{"n_layer": 17, "d_model": 192, "n_head": 3, "n_kv_head": 3, "head_dim": 64, "d_mlp": 384, "vocab_size": 1792, "activation": "swiglu", "norm": "layernorm", "norm_place": "pre", "norm_eps": 1e-05, "positions": "learned", "qk_norm": false, "attn_scale": 0.125, "bias": "none", "tie_embeddings": true, "parallel_block": false, "init": "orth", "init_std_qkv": 0.059, "init_std_o": 0.0, "init_std_up": 0.059, "init_std_down": 0.0, "optimizer": "muon_variant", "lr": 0.0107, "beta1": 0.95, "weight_decay": 0.027, "lr_head": 0.00822, "grad_clip": 1.0, "warmup_steps": 200, "schedule": "wsd", "decay_fraction": 0.634, "decay_shape": "sqrt", "final_lr_fraction": 0.05, "batch_tokens": [32768, 65536, 131072], "seq_len": 1024, "doc_mask": false, "train_tokens": 320200000, "steps": 4901, "dataset": "wikipedia_en"}
Each number is 128 + 32 x the weight over its row's rms, rounded and kept within 0 to 255. Layers, rows and columns count from 0. The size above them is the row's rms in percent of the matrix's.

# layer 4 attention query, 192x192, rms 0.132, rows 54-63, columns 0-191
size [103 118 102 104  99 113 106  81  99 102]
[[ 74 118 117 120 142 103  84 141  46 135 101  95 105 116 159 147 135 119 142 126 164 101 109 143 101 179 114 117 137 149 170 113 127 146 159 164 149  92  91 202 120  70 151 130 192 117 142  92 152 167 104 136 161 104 120 114 104 129 156 171  72 125 112 125 154 182 202 114  88 179 150 157 127  65 128 119 178 107  69 102  88 132 142  80 109 124 123 102 139 138 156  84 129  73 106 137 143 122 176 121  91 132 144 112 153 198 142 111 133 113 135 155 101 105  80  93  79 139 170 162  99  66 143 123  75 154 103 136 156 142 135  87 103 186 146 113 127  87  92  94 120 138 118 215 145 123 170 140 153 127 119 165 142 150 144  85 123 122 133 184  71 127  81 137 144 155 115 144 206 148 166 177 158 145 107 145 131 149 183  25 149 144  88 108 126 162 113 108 128 100 155  92]
 [111  54 107 127  78 133 165 117 147 184 104 149  77 128 138  73 132 173 116  75 150 151 122 210  81 119 137 114 109 104 179 136 152 152 101 130 110 114 115 136 120 178 138 108 120 113  92 127 208 134 132 129 140 137 140 169 127 143 101 169 104 114 149  87 141 125  55 103 196  86  95 143 134 117  74 138 171 143 142  88 118 122 106  73 158  75 120 150  89 121 135 116  82 117 174 143  86 116 120 141 123 233 154  36 186  80 109  74 148  78 125 166 162  90 169 135 181 133 166 100 125  79 109 107 196 144 104 149 172 123 146 177 156 150  95 112 125 127 126 159  88 165 160  67 173 165 168 119  78 157 136 130 133  85 132 148 138 156  78 122 121 108 195 111 128 128 130 140 127 164 142 110 143 124 135 157 140 107 137 121 121 137 130  74  88 141 150 114 146 142  97 146]
 [ 52 132  92 155 116 144 165 106 137 100 138  95 143 132  95 188 135 113 169 112 128 147 139  90 181 130 130 137 162  84  77 198 164 108  99  38  91 112 106 112 149 128 105 122 114  88 107 132 161 155 129 145 141 112 129 144 118 106 163 150 132 166 134 109 143 112 147 111 167 171 170 114  78 112  64 117 141 115 136 141 100  87 149 134 103 230  87 148 103 142 120 129 132 130 149 135 143 113  90 149  90  73 154 168 142  94 188 142 130 109 100 156 132 139  63 131 117 131 109  15 118 162  70 150 149 179 132 146 160 142  91 147 131 144 129 151 108 123 124  86 103 135 175  88 197 155 111 157 183 118 139  92 138  75 131 171 112 121 199 101 130 152 137  81 109 186 110  99 147  78 173 127 129  55 170 116 108 150 106 169 165 108 175  98 112 176 154 143 134 102 105 128]
 [145 165 147 136 157 103 133 107  82  81  93 115 131 151 163 154 156 136 136 146 139 111  75 144 118 125 127  89 115 137 115 144  95 125  79 135 190 128  97  92 122 117  91 134 134 144 150 149 135 141 102 143 150 130 113 159  94 117  98 146  72 130 144  65 168  65 165 212 123  63  78 156 123 154 129 160  90 123 112 147  85 156 110 165 110 145 163 124 139 172  46 128 139 247  89 145 121 118 114 140  98 119 127 233 142 103 130 157 179 204 182 114 219 165 128 149 130 122  96 144 122 111 127 177 155 153 154  86  80 116 114 135 109 156 134  84  90 116 119 118 142 127 113 134 111 129 119 142 112 139  95 193 144  57 150 108 124  84 119 144 181 149 111 113 160 106 147 135 131  89 100 174  71 167 131 132 147 130 191 122 152 193 139  84 122 147 141 108 160 146 158 106]
 [142 139 151 121 181 130 193 123  59  88  98 103  92 147 141 123 128 109  49 154  85 123 150 126 133 121 137 135 163  63 149 166 177 154 191  94  35 129 197  68 127 142 112 130 122 131 129 135 111  67 120 156 121 171 121 120 147 103 136 143 153 107 109 197  96 119 182 123  98 112 152 139 151 101 165  89 130 154 112 190 157 131 145 198 205 117 174 129 128 127  85 166 142 148 204 140 123  95 167 139 126  96 132 118 108 106 162  63 145 101 160 176 151 104 124 158 130 177  73 103 152 140  73 153 174  66 129 116  99 124 113 124  73 100 159 138  55 116 148 156 126 121 173  91 157  95 108 167 147 117 150 121 173 147 138 133 149 143  88 147  99 109 110 101 120 138 167 174 130 135  80 130 106 105 121 153 102 101 149 146  89  71 132 104 131 140 106  98 144  89 132  76]
 [114 191 107 113 159  92  89 164  87 171 165  79 124 134 120 144 120 174 142  92 145 121 180 199 202  90 110 131 129 153 119  60 101 145 149 144 165 115 132 227 115  86 114 170 173 200 199 159 102  79 156 141  94 124 172  96 143 104 113 101 130 112 126 154 149 153 127  99 137 188 182 127 156 122 134 102 143 142 157 156 107 111  92 165 136 150 115  89 145 113 154 123 186 144 204 145 144  87 122 120 158 136 163 164 124 106 144 121  95 125 155  88 154 198 124 122 146 111 120 110 113 164 118  92 111 147 108 152 121 111  70 136 134 123 127 197 115 132 119 112 116 104 163 130 148 151 151  89  85 130 154 120  83 137 104 161  74 140 113 195 152 141 118  92 125 117 159  95 155  92 154 169  87 130 131 109 130 156 146 187 128 216  65 127 121 131 125  81  59 127  88 137]
 [145 100 115  90  84 149 144  90 148 152 131  66 152 124 117 111 131 169 142 138 169  62 129 152 117 138 112 136 152  82 121 146 107 119 142 112 108 118 105  57 148 176 151 110  97 134 109 219 188 102 154  67 140 159 120 122 125 170 141 173 122 133 133 101 103 126  27 121  99  87 129 134 120 154 134 154 140 161 171 249 162 148  89 140 114 199 123 102  91 106  92 108 101 123 120 156 101 130  99 172 106 134 152 144 145 147 129 203  65 167  79  89 126  88 146 178 136 155 114 157 121 154 154 106 160 135 164  64 115 125 120 194 121 137 186 102  93 100 136 185  67 107 171 128 127 178 140 143 143 151 154 155 116 168 162 106  94 120 115  80 139 102 164 113 104 117 166  87 141 145 109 155 106 120  92 101 115 140  90 131 146  74 111 153 149 102 110  82 149 160 115  94]
 [201 140  55 110 138 116 138 167 118 136 125  85 122 141 114 108 127 189 112 202 146 152  94 113 154 133 149 123 146 114 123 175 133 152 157 114 182 115 117 131 129 110 127 149 130 132  92 117  93 135 154 122 110 176 161 119 119 155 105 128 151 117 168 164 178 120 136 140 158 101  90 134  92  94 119 111 136 102  36 111 151 115 135 154 175 151 156 135 125 188 143 121 130 163 136 122 146  61 106 155 161 171 147 192 116 108 102 188  97 131 120 146 153 133 139 148 118 131 122 113 218 139 132 139 148 131 104 160  71 146 126 153  86 141 111  81 182 148 141 141 112 119 147 107 200 171 176 125 155 170 157  66 159 138 124 161  65  58 106 126 141 153 146 158 175  72 158 102 218 111 139 124 158 124  66 169 132 177 147 130 234 102 155 117 121  90 125 114 137 182 172 120]
 [145  96  76 164  96  79 172 114 112 141 162  89 176 148 103 133  82 211 136 121 182 157 138 156 162 161 103 124 163 131 128  73 147  97 124 193 167 154 157 145 115  77 144 131 125 123 162 149  83 107  73 175 179 128 159 110 165  98 146 149  74 104 150 159 134 123 165 146 197 129 138 130 110 172 139 147 111 169  87 159 144 132  97 160 110 200  95  72 126 108  71 134 146 144 136 191  90 123 112 104  88 113  91 150 147  98 134 161 144  95 124 143 105 153 155  99  75 135 159 123 140 116 148 134 104  94 133 145 148 110 186  93  70 203 167 130  81  96 146  49 145 130 121 101  89  90  96 186 139 139 105 136 155 125 111 113 199 118 146 161 113  87 111 121  68  92  96 155 131 142 137 166 112 165 183  93 119 165 148 103 123 130  55 149  87 172 133 128 130 149 127 110]
 [132 129 103 168  63 173 134  86 196 170 100 133 113 147 162  93 135 136 159 121 157 145 101 127  84 136 119 127 137  68  93  69  98 119 124 129 134 150 181 143 135 153 133 102 113 142 121  93 119 101 147 121 140 124 122 121 102 102 167 197 177 142 120 169  87 143  73 103 120  96 101 127 104 159 147 132 134 159 105 104 154  95  91 116 104 146 165  94 156 166  94 163 148 128 138 122 151  93  98 124 132  90  84 135 163 189 155 178 112 143 137  79 180 129 131 146 170  91 122  59 155 144 183 146 106 135  96  32 135 131 144 124 137  65 143 160 199 158 151 101 147 119 124  56  59 172 160 149 145 149 127 149 108 193 141 179 133  79  71 192  84 149 147  81 119 127 106 118 107 118 121 111  79 109 112 112 149 162 176  85  90 146 112 144 186 101 187 104 174  95 122  96]]
# layer 4 attention key, 192x192, rms 0.129, rows 54-63, columns 0-191
size [105 105 104  96  85 109 104  79 101  97]
[[156 117 161 105 139 155 157 130 119 140 118 143 146 104 183  79 117 188 151 154 139 124 110 100  85  87 134 118 110 140 139  90 142  96  79 135 120 123  97  53 165 152 156 168  80  83 122  98 132  76 148 134  99 160 138 156 176 199 114 127 129 123  75 151 127 134  60 104 145 153  81 134 174 113 207 153 137 166 138 142 120 209 155 163 145 179  41 102 174  89  71 131 104  60 160  98  95 130 143 100 136 180 159 101 171  61 113 107 138 116 145 115  47 173 145 128 150  97 142 105 129 147 143 140 117 115 119 134 135 176 221 123 154 179 131 167 124 119 116 102 148 180  83  80  94 130 153 156  97 135 117 125 140  98 101 144 155 123 154 163 176 110  84 128 100  80 139  70 115 146 165 110  95 115 148  95 159 137 130 172 139 136 110 124 144 113 141 116  98 139  92 176]
 [209 158  75 124 151 181 106 137 100 113 123 177  88 116 127 123 152 128 134 154 110 166 129 160 161  86  88 151 152 168 125  85  91  90 101 175  79 154 145 129 155 107 129 176 146 114 161 118 160 130 118 112 111 116 143 127  93  47 101 110 179 113 138 181 158 116  75 183 173 144 162  58  96  89 127 114 120 167 160 127 124 150 164 141 142  88 131 198 174 130  91 140 176 131 115 108 156 144 139 148 161  85 177 134  66 172 107  93 159 208 128  96 111 109 129 125 119 136 110 129 125 184  65 164 110 123 179 126  90  73 108 175 162 126  94 125  55 139 110 105  78 127 126 172 152 154  91 100 134 113 132 102 144 171 142  74  62 127 140 146 118 134  84  82 160 142 149 149 112 137  87 156 119 160 142 148 120 130 102 100 158 175 131 150 124  54 131 111 100  67 111  98]
 [107 182 118 106 120 136 133 205 139  99 143 124 126 155 154 135 132 139 159 118 129 105 118 205 109 144 101 101 171  83 149 129 147  86  68 157 151 101  88 167 108 128 134 129 108 110  86 143 115  66 129 137 161 116 164 136 108 128 133  95 121  89 122  68 129 103 141 123 189 109  92 170 139 149  94  93 122 119 111 100 124 111 126  93 147 110 140 134 157 102 123 145 152 124 122 127 122 114 152  86 147 160 130 114 188 128  55  96 204 145 124 154 104 159 118  92 147 120 166 236 130 123 120 112 100  76 121 110 106  55 139  73 128  95  52  97 156 121  99 128 127 106 166 174 115 118 184  95 120 115  92  98 120 188 160 106  53 126 107 149 117 144  97 168 121 178 127 181 120 172 114 129 175 128 151 138 156 135 101  73  90 197 119 122 159 113 164 116  65 203 100 202]
 [119 110 140  96  78 114 153 212 128 198 182 109 152 146 174  86 110 161  90 129  68 148 152  84 119 135 182 116 128 125 154 133  34 133 151 122 154  91 158  78 160  87  86 108 152 140 103 104 118  78 106 142 119 112 129 137 106 203 143  91 113 163 118 172 113 109 151  76  86  67 105 134 193 151 152  83 155 103 104  75 177  67 140  90 144 104 132  62 150 132 143 206 138 148  97 135 132  66 106 120 164  88 108  90 177  73 139  81 149 161 171 113 132 145 151 124 138 121 175 136 105  98 100  90 123  84 114 117 147 143 151 152 118 107 148 169 148 131 156 106 126 152 152 126  99  97 120 109 147 100 135 142  84 142  82 110 116 124 149 122 161 132 115 115 123 150 205  70 133  87  83 111 117 173  86 143 118 122 131 116 160 145 166 152 165 139 164 176 159 148 183 124]
 [ 80 144 103 113  56  49 113 101  90 201  98 163 139 132 126 148 109 187 142  95 141 107 110 142 139 111 128 162  73 182 147 136 102 129  97 123 168 106 105 143 124 162 137 126 104 158  85 166  90 168 142 112 138 116  96 158 117 105 108 215 112 152 154 142 129 134 151  93  88  87 149 111 104 173  82 182  72  59  72 116 100 151 142 110 116  57 101  87 105 123 136 118 111 124  79 116 134  64  84 158 102 138 172 109 199 171  87 158 150 127 144 114 140 143 114 142 113 171 144 193  84 114  80 114 107  94 121 113 154 116 169  79 152 117 152  81 129 129 129 142  86  99 102  79 151  73 114  87 131  99 116 133  84 110  66 108 168 133 124 149 102 108 103 124 157 115 108 151 113 135 132 184 144 119 165  69 134 182 141 168  99  96  99 165 137 124 200  91 108  98 147 111]
 [132 138 134 170 112 112 144 113 115  92 143 113 126 163 184 116 134 117  88  68 133 119 146 139 122 121 136 143  74 102 114 168 193 164 124 151  77 146  97 125 115  94 151 135  69 137 161 123 121 154 144 169 122 131 137 165 154  87 106  83  90 159  76 150 108 135 133 205 102 116 184 150 122  88 180 154  89 123 193 112 156 135  91  98 109  65 140 179  98 103  98 167 158 130 150 132  78 119 111 130 111 132  80 160 135 158 189  92  96 128  94 107 197 126 125 142 124 118 130 110 143 176 178 166 132  80  99  71 178 121 193 153  68 124 126 184 101  83 114  84 119 159 147 107 145 145  27 136 104 142 147 130 134 119 146 159 158 157 116  89 101 105 187  86 116 127  99 112 129 144 150 126 118 165 116 140 137 150 106 130 143 154 199 155  81 105 124  87  41 169 191 150]
 [ 99  56 115 126 111 130 112 134 173 167 111 103 102 102 121  84 179  68  98 122  92 152 177 199 158 122  91 124 159 161 134 165 142 139  89 159 208 146 121 190 176 109 190 140  93 142 185  72 154 130 119  95 130 149 126  98 149 171 145 144 147 108 132  92 114 102 129 105 102 185 104 158 124 157  90 187  52 138 111 125 142  55 114 151 172 167 121 145 141  99 197 156  93 116 117 137 140 144 150 119 128 113 116 153  87 122 155  93 106 147  91 131 178 100  88 136  86 120 120 131 145  96  64 143 173 160  78 125  72 103 122 114 153 167 145  98 135 155 156 126 157 109 112 166 122 140 133 151  76 150 186 117 130 109 148 135 113 147 148 139  68 108 165 152  85  99 148 130 144 174 118 147 167 182 199 107 147 103 135 179  65 178 151 156 112 116 140 117  87 101 160  82]
 [124 104 148 185 137 125 143 107 146 115 128 123  95 114 192 132 133 191 176 123  82  64 165  77 146 130 139 138 145 136 140  95 143 141  90  96 169  82 125 176 123 104  96 147 126 161 134 100 146 173 108 174 146 125 121  85 134 152 228 196  94 168 123  80  50 114 150  96 133 170  94 101 131 191 136 121 150 141 159  88  93 101 103 182 155 142 120 140 165 129 122 132 111  61 104 122  77   3 147 118 104 130 140 110 107 188 164 103  94 143 132 128 124 154 133 132  63 167  76 103 106 131 122 130 153 125 163 140 123 142  88 140 110 154  79 108 116 103 117 138 146 142 153 153  73 124 111 134  87 136 114 202 113 131 141  92 158 100 166 151  69 150 115 124 120 146  65 154 102 123 111  56  92 156 148 102 123 148 120  97 113 163  76 142 177 152 167 130 104 121 101 111]
 [152 114 138  63 148 152 145 169  55 126 141 116 101 151 172 151 105  80 171 143 124  97 159 143 163 121 190 166  66 135 113  42  99 135 144 113 157 140 154 171 131 117 143 161 184 123 115 145  49 136 146 137 122 134 105 121 155 196 124 135 112 166 141 140 120 143 162  92 121 122  92 171 136  96 211 144  95 172  43 166  92 112 129  84 116 149 116  89 182 112 118 160  86 111 200 116 109 117 149 128 156  80 132 126 129  62 183  72 119 133 109 193 137 117 123 131 155 113  88 127 144 118 139 142 113 115 163 134 140 110 168 131 116 134 184 140  97  99 103 117 122  92 130 130  64 145 187 142 122  97 108 152 134 148 174 116 194 143 116  71 139 140 174 131 135 115  91  95 129  92 112 128 143 146  86  96 126 158  90 147  93 169 176  75 118  70 126 144 174  70 172 129]
 [141  95 118 137 135 136 135 130  79  42 152 111  93 141 156 118 142 118 147 121  99  65 134 214 128 137  89 131  85 140 155 181 131 153  99 150 149  64 135 116 160 146 174 135 114 198 138 163 122 111 121 167 121  86  97 171 140 125 156  59 150  98 144  89  89 140 189  79 210 130 110 151 125 165 131 185 121 118  73 142 162 136 107 154 122 118  91  96 124 107 159 181 118 109 106 173 114 114 145 103  80  96 121 128  92 187 157  71 109 145 121 145 132 155 106  95  83 109 137 104  96 118 101 127 143 146 155 119 138 120 101 128 191 122  70 118  63 112 139  76 137 170 188  86 166 152 113 142  88 123 153 147  84 102 150 125 143 190 135 161 117  92 164 112  58 112 165 175  91  89 101  91  90 139 117  89 144 130  66 115 112  63 124  94 112 134 141 134 165 129 177 164]]
# layer 4 attention value, 192x192, rms 0.186, rows 0-7, columns 0-191
size [100 111  89 101  87  98  90 101]
[[115 104 138  89 115 171 182 137 193 139 110 103 204 117 119  89 125  88  84 111  90 123  64 103 201 104 138 166 155 111 189 163 195  91 131 138  83 129 107  98 103  77 138 126 128 121 101 107 123  86 183 131 124 133 109  70 150 180 107 138 125 155 101 167 109 121 152 139 141 126 158 146 164 143 139 140 135 107  93 173  91 103 154  96 105 152  90  91 106 105 103  86 207 100  72 100 198 127  97 165 101 124  62 118 102 162 163 177 116  84 162 195 105 120 116 120 181 129 150 168 125 148 155 132  75 152 117 175 148 122 110  89 140  79  80 132 132  94  99 136 124 124  82 147  86 128  92 112 146 139 145 125 137 125 160 169 119 138 120  88 114  93 143 158 125 129 163 156 103 137 129 143 119 171 122 249 132 129 159 138 152 125 153 131  45 135 130 126 115 178 147 159]
 [115 124  90 121  87 138 119 134 118 120 107  76 156 118 212  95 166  51 155 149 123 148 115 117 158 126 130 183  88 131 170 105 113  97 104 106 104 129 119  82 151 113 148 109 124 153 147 190  55 123 177  81 182 150  94 118 132 119 167 123  79 127 173 134 134 133 178 173  73 136 102 111  92 122 152 201 189 114 130 113  94 147 131 172 116 104 111 114 135 117 149 126 201 123 114  92 160 108 152 104 138 133 155 119 194 181 105 143  78 143 164 148 158 181 101  91 141 107 143  73 118 112 125  83 130 111 116 116 146 150 127 137 169 116 131  58 124 156 143 182 166  69 110 144 170 126 205 118 142 144  92 140 115 167 101 123  73 131 122 209 129 115 102 149 160  74 136 147 140 147  72 156 117  74 150 104  86 106 128 162 105 112 156  57 137 102 113 169 164 164 117 182]
 [126  97 101 103 146 176 126  94 155 106  98 105 174 125 152 126 131 157  70 145 157 112 101 106 161 149 147 122 130 146 137 124 184 103 134 176 114 116 176 203 136 187 166  93 181  94 114  80 186 125 137 143 132 140  71  59  96 136 145 108 145 140  62 147 121 115 186 118 127 109 111 121  71  88  67 124  93  45 107 114 120 210 144 130 133 146 128 122 138 114  94 128 115 127 182 136 163 138  69 122 137 104  58  63 121  91 113 187 117 155 156 185 152 135 171 130 134 110 115  89 146 112  73 121 130 130 104 149 146 127 167 120 112 140 170 161 128 119 127 228 117  90 154 116 139 153 108 144 109 140 170 134 103 149 105  69 156 120 120  55 135 107  94 113 136 148  65 102 107 117 221 142 156 119 127 129 129 184 124 139 131 103 136  78 183  81 143 100 111 121 129 130]
 [148 149 141 141  95  78 145 124  71 108 146 190 111 154 181 148 146 135  82 141 184 153 124 134  84 115 144 111 108 150  94 116  88 104 141 169 146 131 144 151 137  85 126 119 109 137 164 115 110 122  55 135 130 105 116 126 115  97 137 137 131 116 145 163 131 131  61 145 176  67 142 116  61 129  79 158 143 144 101 188 151 104 145 136 118  82 115 109 191 158 153 103 154 112 185 162  30 136 107  95 112 171 153 131 124  91 168 122 148 146  93 102 139 126 155 118 153 114  82 159 128  74 180 120 139 190 148  57  90 134 171 147 144 111 203 116 156 124 100 111  77 100 134 132 143 128 152 104 133 114 188 164 124 128 139 129 100 124 147  77 131 128 212 135 148 120  92 128 199 136  40 196 113  97 129  89 131 121  70 187 151 151 164 128 138 136 138  58  94 139 126 110]
 [102 122 114 147 161 105  99 115 131 175 132  91 132 120  80 144  94 152 121 170 161  85 140 176 115 115  54 122  86 173  90 172 161 137 132 179 170 140 117 147 154 128 131  54 130 137 165 109 129 170 105 144 160  85 112 123 167 126 150  98  63 105 148 126 138 160  86  71 158 139 233 125 132 136 130  63 134 111 106 125 125 184 152  64 148 127 163 176  89 172 134 144 156 146  63 122  88 118 141 109 173  91 109 183 105 156 146 130 120 167 171  96 139 117 185  97 105 158 121 157 131 152 173  76 141 119 127  84 125 123 117  86 155 124  91 114  71 114  92 174 124 108 174  99  63 139 123 112 150 157 152 139 117 167 174 149 136 101 150  97 162 138 112 131 112  59 109 163 144 108 144  76 146  94 133 130 122  76  96 144 110  72 131 169 172 143 115 178 154 162 208 109]
 [142 144 118 131 128 115 142 104 109 129 137 115 112 168 173 129  93 114  95 210 131 139 203 144 127 102 163 105 113 180 140 104 135 157 181 168  72  97 113 164 140 226 116 101 169 198 126 110  81 193  90 104 152 136 120 113  88 143 105  90  97 126 172  93 151 129 208 114 169  38 155 125 153 123  89  97  71 144 130  76 145 145 126 164 132 169 126 125 137 133  85 121 121 176 132 136  93 148 111 142 121  69 153 133  96 124 126 125 122 128  59 126  71 146  98 121 182 139 131 156 120  84 116  91 136  93 114  91 117  98 113 117 110 158 143  90  87 142  64  52 108 141  81 127 144 136 132 123  64 102 119 154  61 108 133 168 155 145  91  92 142 121 153  90 116 148  82 146 166 148 170 149  75 135 107  83 126 161 114 156 103 127  89 151 175 186 140 168 124 125 114 142]
 [102 105  68 148 125 133 137 120 109 134 145 107 168 130 135  67 131 169 169  46 162 132 185 190  90 170 157 165 175 168 155 154  84 151 121  93  98 141 121  92 109 128 111 106 101 117 105 100 159 139 141 182 125 107 174  13 133 144 128 146 138  74 103 106 109  98 157 124 138 126 164 118 209 128 170 122 117  56 138 117 140 117 105 111 136  96 108 107 133  92 152  96 140 166 113  93  84 117 130 115 151  62 119  91 161 104 130 133 103 184 148 139 169 131 126  80 113 111  84  90 141 157  72 127 169  94 143  89 149 134 150  81  93 175 112 165 113 205 114 157 176 109 112 115 134 151  99 159 164 120  98 106 131 143  56  79 150 109 131  90 138 119 125 130  90 133 122 112 147 145  93 142 183 116 141 167 136 220 105 123 165 139  82 125 103 155 151 149 161  83 178 103]
 [139 139 128 139 150 116 128 108  79  99 142 203 150 145 143 205 126 132 131  47 203 106 117 136  85 156 138 158 172 122 127 149 174 118 132  82 176 132 165 169 135 106 128 138 109 166 166 187 202 137  95 127 114 107 131 155 136 141 149  86 102 171 141  99 119 126  25 104 150  95 132 154 150 107 124 123 127 152 123  92 120 102 120 106  99 162 138 174  79 179 182 113 115 129 175 116 141 133  96  87 161 110 138  95 105 162  74 163 166  98  87 121 107 128 105  98 172 168 137 128 120  62 151 118 155 112  76 104  91 117 142 127 148  98 122 177 165 178 142 203 125 154  89 108 191 120 170 129 120 121 132 132 140 123 114 102 117 136 156 154 128 104 194  99 109 178 149 155 131 175 106 106 126  87 118  86 122  73 111 114  93  98 193  98 186  83 132 121 101 135 207 114]]
# layer 4 attention output (transposed), 192x192, rms 0.151, rows 0-7, columns 0-191
size [ 95  83 105 133  72  85 102  77]
[[149  88 116 140  81 153  53 124 110 115 116 103 149 112 103 178  45 110 158 133 109 135 162 152 116 129 125 111 141 121  90  96 113  84 174 117 156 109 146 141 134 190 105 110 106  52 144 155 174 182 188 118 112 120 109 122 119  88 103  92 155 116 136 174  95 161  98 135 170 132  85  82 136 101 179 107  95 149 122 103 143 140 135 160 154 101 157 105 149 102 167 156  70 118 170 161  91 166  78 175 112 142  82 146 172 130 172 117 183 114 166  86 136 103 121 142 133 135  73 118  31 107  97 104  66 116 187  69  91 127 141 112 180 115 139 103 141 156 111 137  92 119 190 156 137 170 134 149 148 172 147 170 162 131 140  74 132 160  65 118 155  66 117 122  71 137 154 123 144 190 101 172 142  97 100 114 172 126 148 114 132 121 176 131 119  75 121 112  86 120 140 145]
 [139  96 152  84  78 111 117  34 180 111 187 131 118 123  76 165 191 122 170 173 113 170 113 144 101 179 115 114 171 183 137 133  96 121  87 158 113  75 136 113 132  90 180 124  97 122  52 146 149 122 106 145 141 154 168 116 122 101 140 136 133 125 166 162  66 150 135 126 112 132 178  71 150 112 109 137 134 119 108 107 159 183 148  99 122 135 132 135 126  59 168 123 104 192 182 163 145 250 101 124 165 150 130  92 116 175 128 180 110 113  91 167  79 152 131 122 135 169 100  99 110 159 180 149 133  91 113 140 185 118 157  84 163 136 109 190 120 115 144 115 156 112 162 132  85 162 116 115 131  50 136 160 155 128 117 111 112 106 118 104 115 124  89  96 108 126  99 143 142 141 183 112 106  94  89 164  65 138  96 132 150 114 122 114  87 148  78 121 141  82 133 141]
 [141 166 147 169 165 155 159 118 171 125 208 178  89 145 132 100 102  75 116 180 104 170  93 138 133 140 128 113 166  79  96  99  95 111 134 115 151 131 143  94  64 111  79 116 171 107 121  94 112 109  87 128 110  99 101 160 150 145 131 151 145 153 105 118 143 159 157 147  99 160 140 166 139 166 142 190 135 145 148 125 171 117  93 165 154 177 195 109  65 138 145 184 144 119 121 104  99  96  76 176 146 120 134 146 139 143 145 129 151  97  91 123 119  97  98 152 151 109 115 149 119 140 120 148  96 123 110  50  85 135 126 133 210 142  92  87 130 138 160 102 100  89  54  92  55  95 132  84 140 196 108  53 147 150 110 172 138 145 154 124 191 128  87 133 112 120 187 143  98 111 126 177 135 145 108  88 183 100 186  80  80 166 162 159 138 118 111 151  91 108 111  83]
 [ 94 122 122 130 217 100 116 179 130 117 165 148  79  97 123 107 136  92 152 171  70 152  88 131 130  94 138 153  64 144 157 101 151 171  34  27 145 148 113 114 211 118  55  96 126 181 117 134 101 115 182 148 169 133 141 109 167 119 109 122 129 154 141 122 112 115 143 137 100 134 134 152 119 107 161 125 154  62  98  92 120 130 119  91 120 116 117 139 134 164  88 158 123 122 103 144 143 111 119 130 130 104 130 172  76 207  99  95 163 130 136 168 140  79 117  99 159  94 115 102 111 170 134  93  66 110  97 176 185 130  94 114 128  79 132 219 164 141 118 158 131 174 127 150 189 114 131 147  85 113  93  55 107 120  77 119 135 128 126 180  93 160 136 135  96 123 117 123 103 123 142 104 168  90 154 145  90 124  97 168  87 120 104 115 137 147 158 127 131 132  87 189]
 [ 98 129 128 107 132 141 162 176 126  99 131  82 134 155 186 104 166 145 140  85 113 159 113 150 203 154 167 101 161  98 115 119 134 109  77  96 146 146 121  75 142 126  70 132 175  66 132 169 146 152 138 122 137 179 146  57 122  94  81 127 158 109  96  90  95  80  93 176 116 128  56 150 149 140 138 103 128 221 136 178 150 117 142 238 130 106 124  53 146 107  99 102 168 127  52  97 103  94  55 183 104 140 155 134 127 127 118 128 183 177  78 133 110 138 118 112 133 138  95 122 209 148 108 123 189 141 126 152 112 152 139 197 166 148 159 107 102 115 162 147 137 128 182 151  97 132 140 138  93 154 146 132 123 177  95 104 121 145 101 154 124 194 133 131 152 166 110 108 151 127 158 131 146 164 133 136  83 121 127 114 149 116 134 129 110 115  75 164  96 109 127 155]
 [130 118 157 102 101 185 124 165 148 119 168 183 124 150 156 196 119 123 122  99 157 154 100  75 164 101 139 124 127 158 166 162 136 162  84 148 145  99 126  90 169  17 144 173 215  86 144  94 108 126 134 171 158  88 119 135 153 154  99 122 120 143 107  91 176 200 133 118 197 175 121 132  87  89  98 170 119  57 131  94 133  98 137 124 148 143 114  89 121 146 173 117 145  85 112  90 100 154 114 161  83 187 152  94 144 146 105 143 154 145 106 163 142 125  93  96 114 111 123 175 170 120 154 153  93 135  92 161 111 141 139 134 162 153 116 163 147 148 154 106 167 133 121 131 136 162  97 112 133  88 167 119  73 143  95  95  81 212 148 127 117 219  97 118 151  85 123  61 160 165 151 177 104 113 119 135 140  92 128 132 103 148 179 150  93 150 157  78 141 123 106 133]
 [148 145 144 127 136 130 141 127 110 105 176  80 122 138 149 141 131 116 108 142 124  31  60 117 110 126  83 103 172 105 163 135 143 108  92 130 116 127 108 118 114 165 245 133 114 113 155 115 108 140 155 187  91 151 101 155 113 102 114 100 120 133 117 139 139 110 129 124 160  95 133  98  97 133 120 136 126 207 119 149 180  90 138 137  91 123 124 201 145 151 107 145 143 110 104  97 129 106 118 117 167  99 113 134 205 103  64 135 149 138 158 116 105 187  96 115  97  72 133 100 160 140 124 134 147  92 151 141 142 126  60 182 125 156 188  85 142 140 159 132  37 150 150 118  76  68  92 121 168  56 152 103 149 173 155 136 149 113 206 143 145 100 163 156 153 133 147 102 108 123 145 138  99  81 198 114 115  98 114 174  80 140 107 112 192 116 124 207 152 102 127 120]
 [135 121 104  69 107 139 129 131 156 119 107 174 147 144 164 106 176 136 142 139 153 171 169 136 144 100 105 118  90 101 123 113 126 120  60 175 147 146  77 118 105 156 150 156 100 183 107  70  93 121 100  73  85 114 178 161 105 126 136 125 156 130 109  69  37 100 165 117 147 146 129 122 138 116 104 150 172  95 106 177 163 178 111 132 133  83 108 152 139 127 136  99 138 114  96 129 162 163  80 211 133 130 176 135 180 137  56 110 168 125 189 115  95  76 161 127 120  72 163 122 106 113 151 135 132 165 132 182 155 121 148 121 126 142 140 104  70  78 179 154 131 140 154 170 163 191 153 172 111  90  66  67 105 100 118 108 125 152 114  72 160 114 102 184 184 115  87 134 131  69 156  79 120 141 132 115 159 139  80 178 184 135 122 102  87 152 133 135 141 132  91 148]]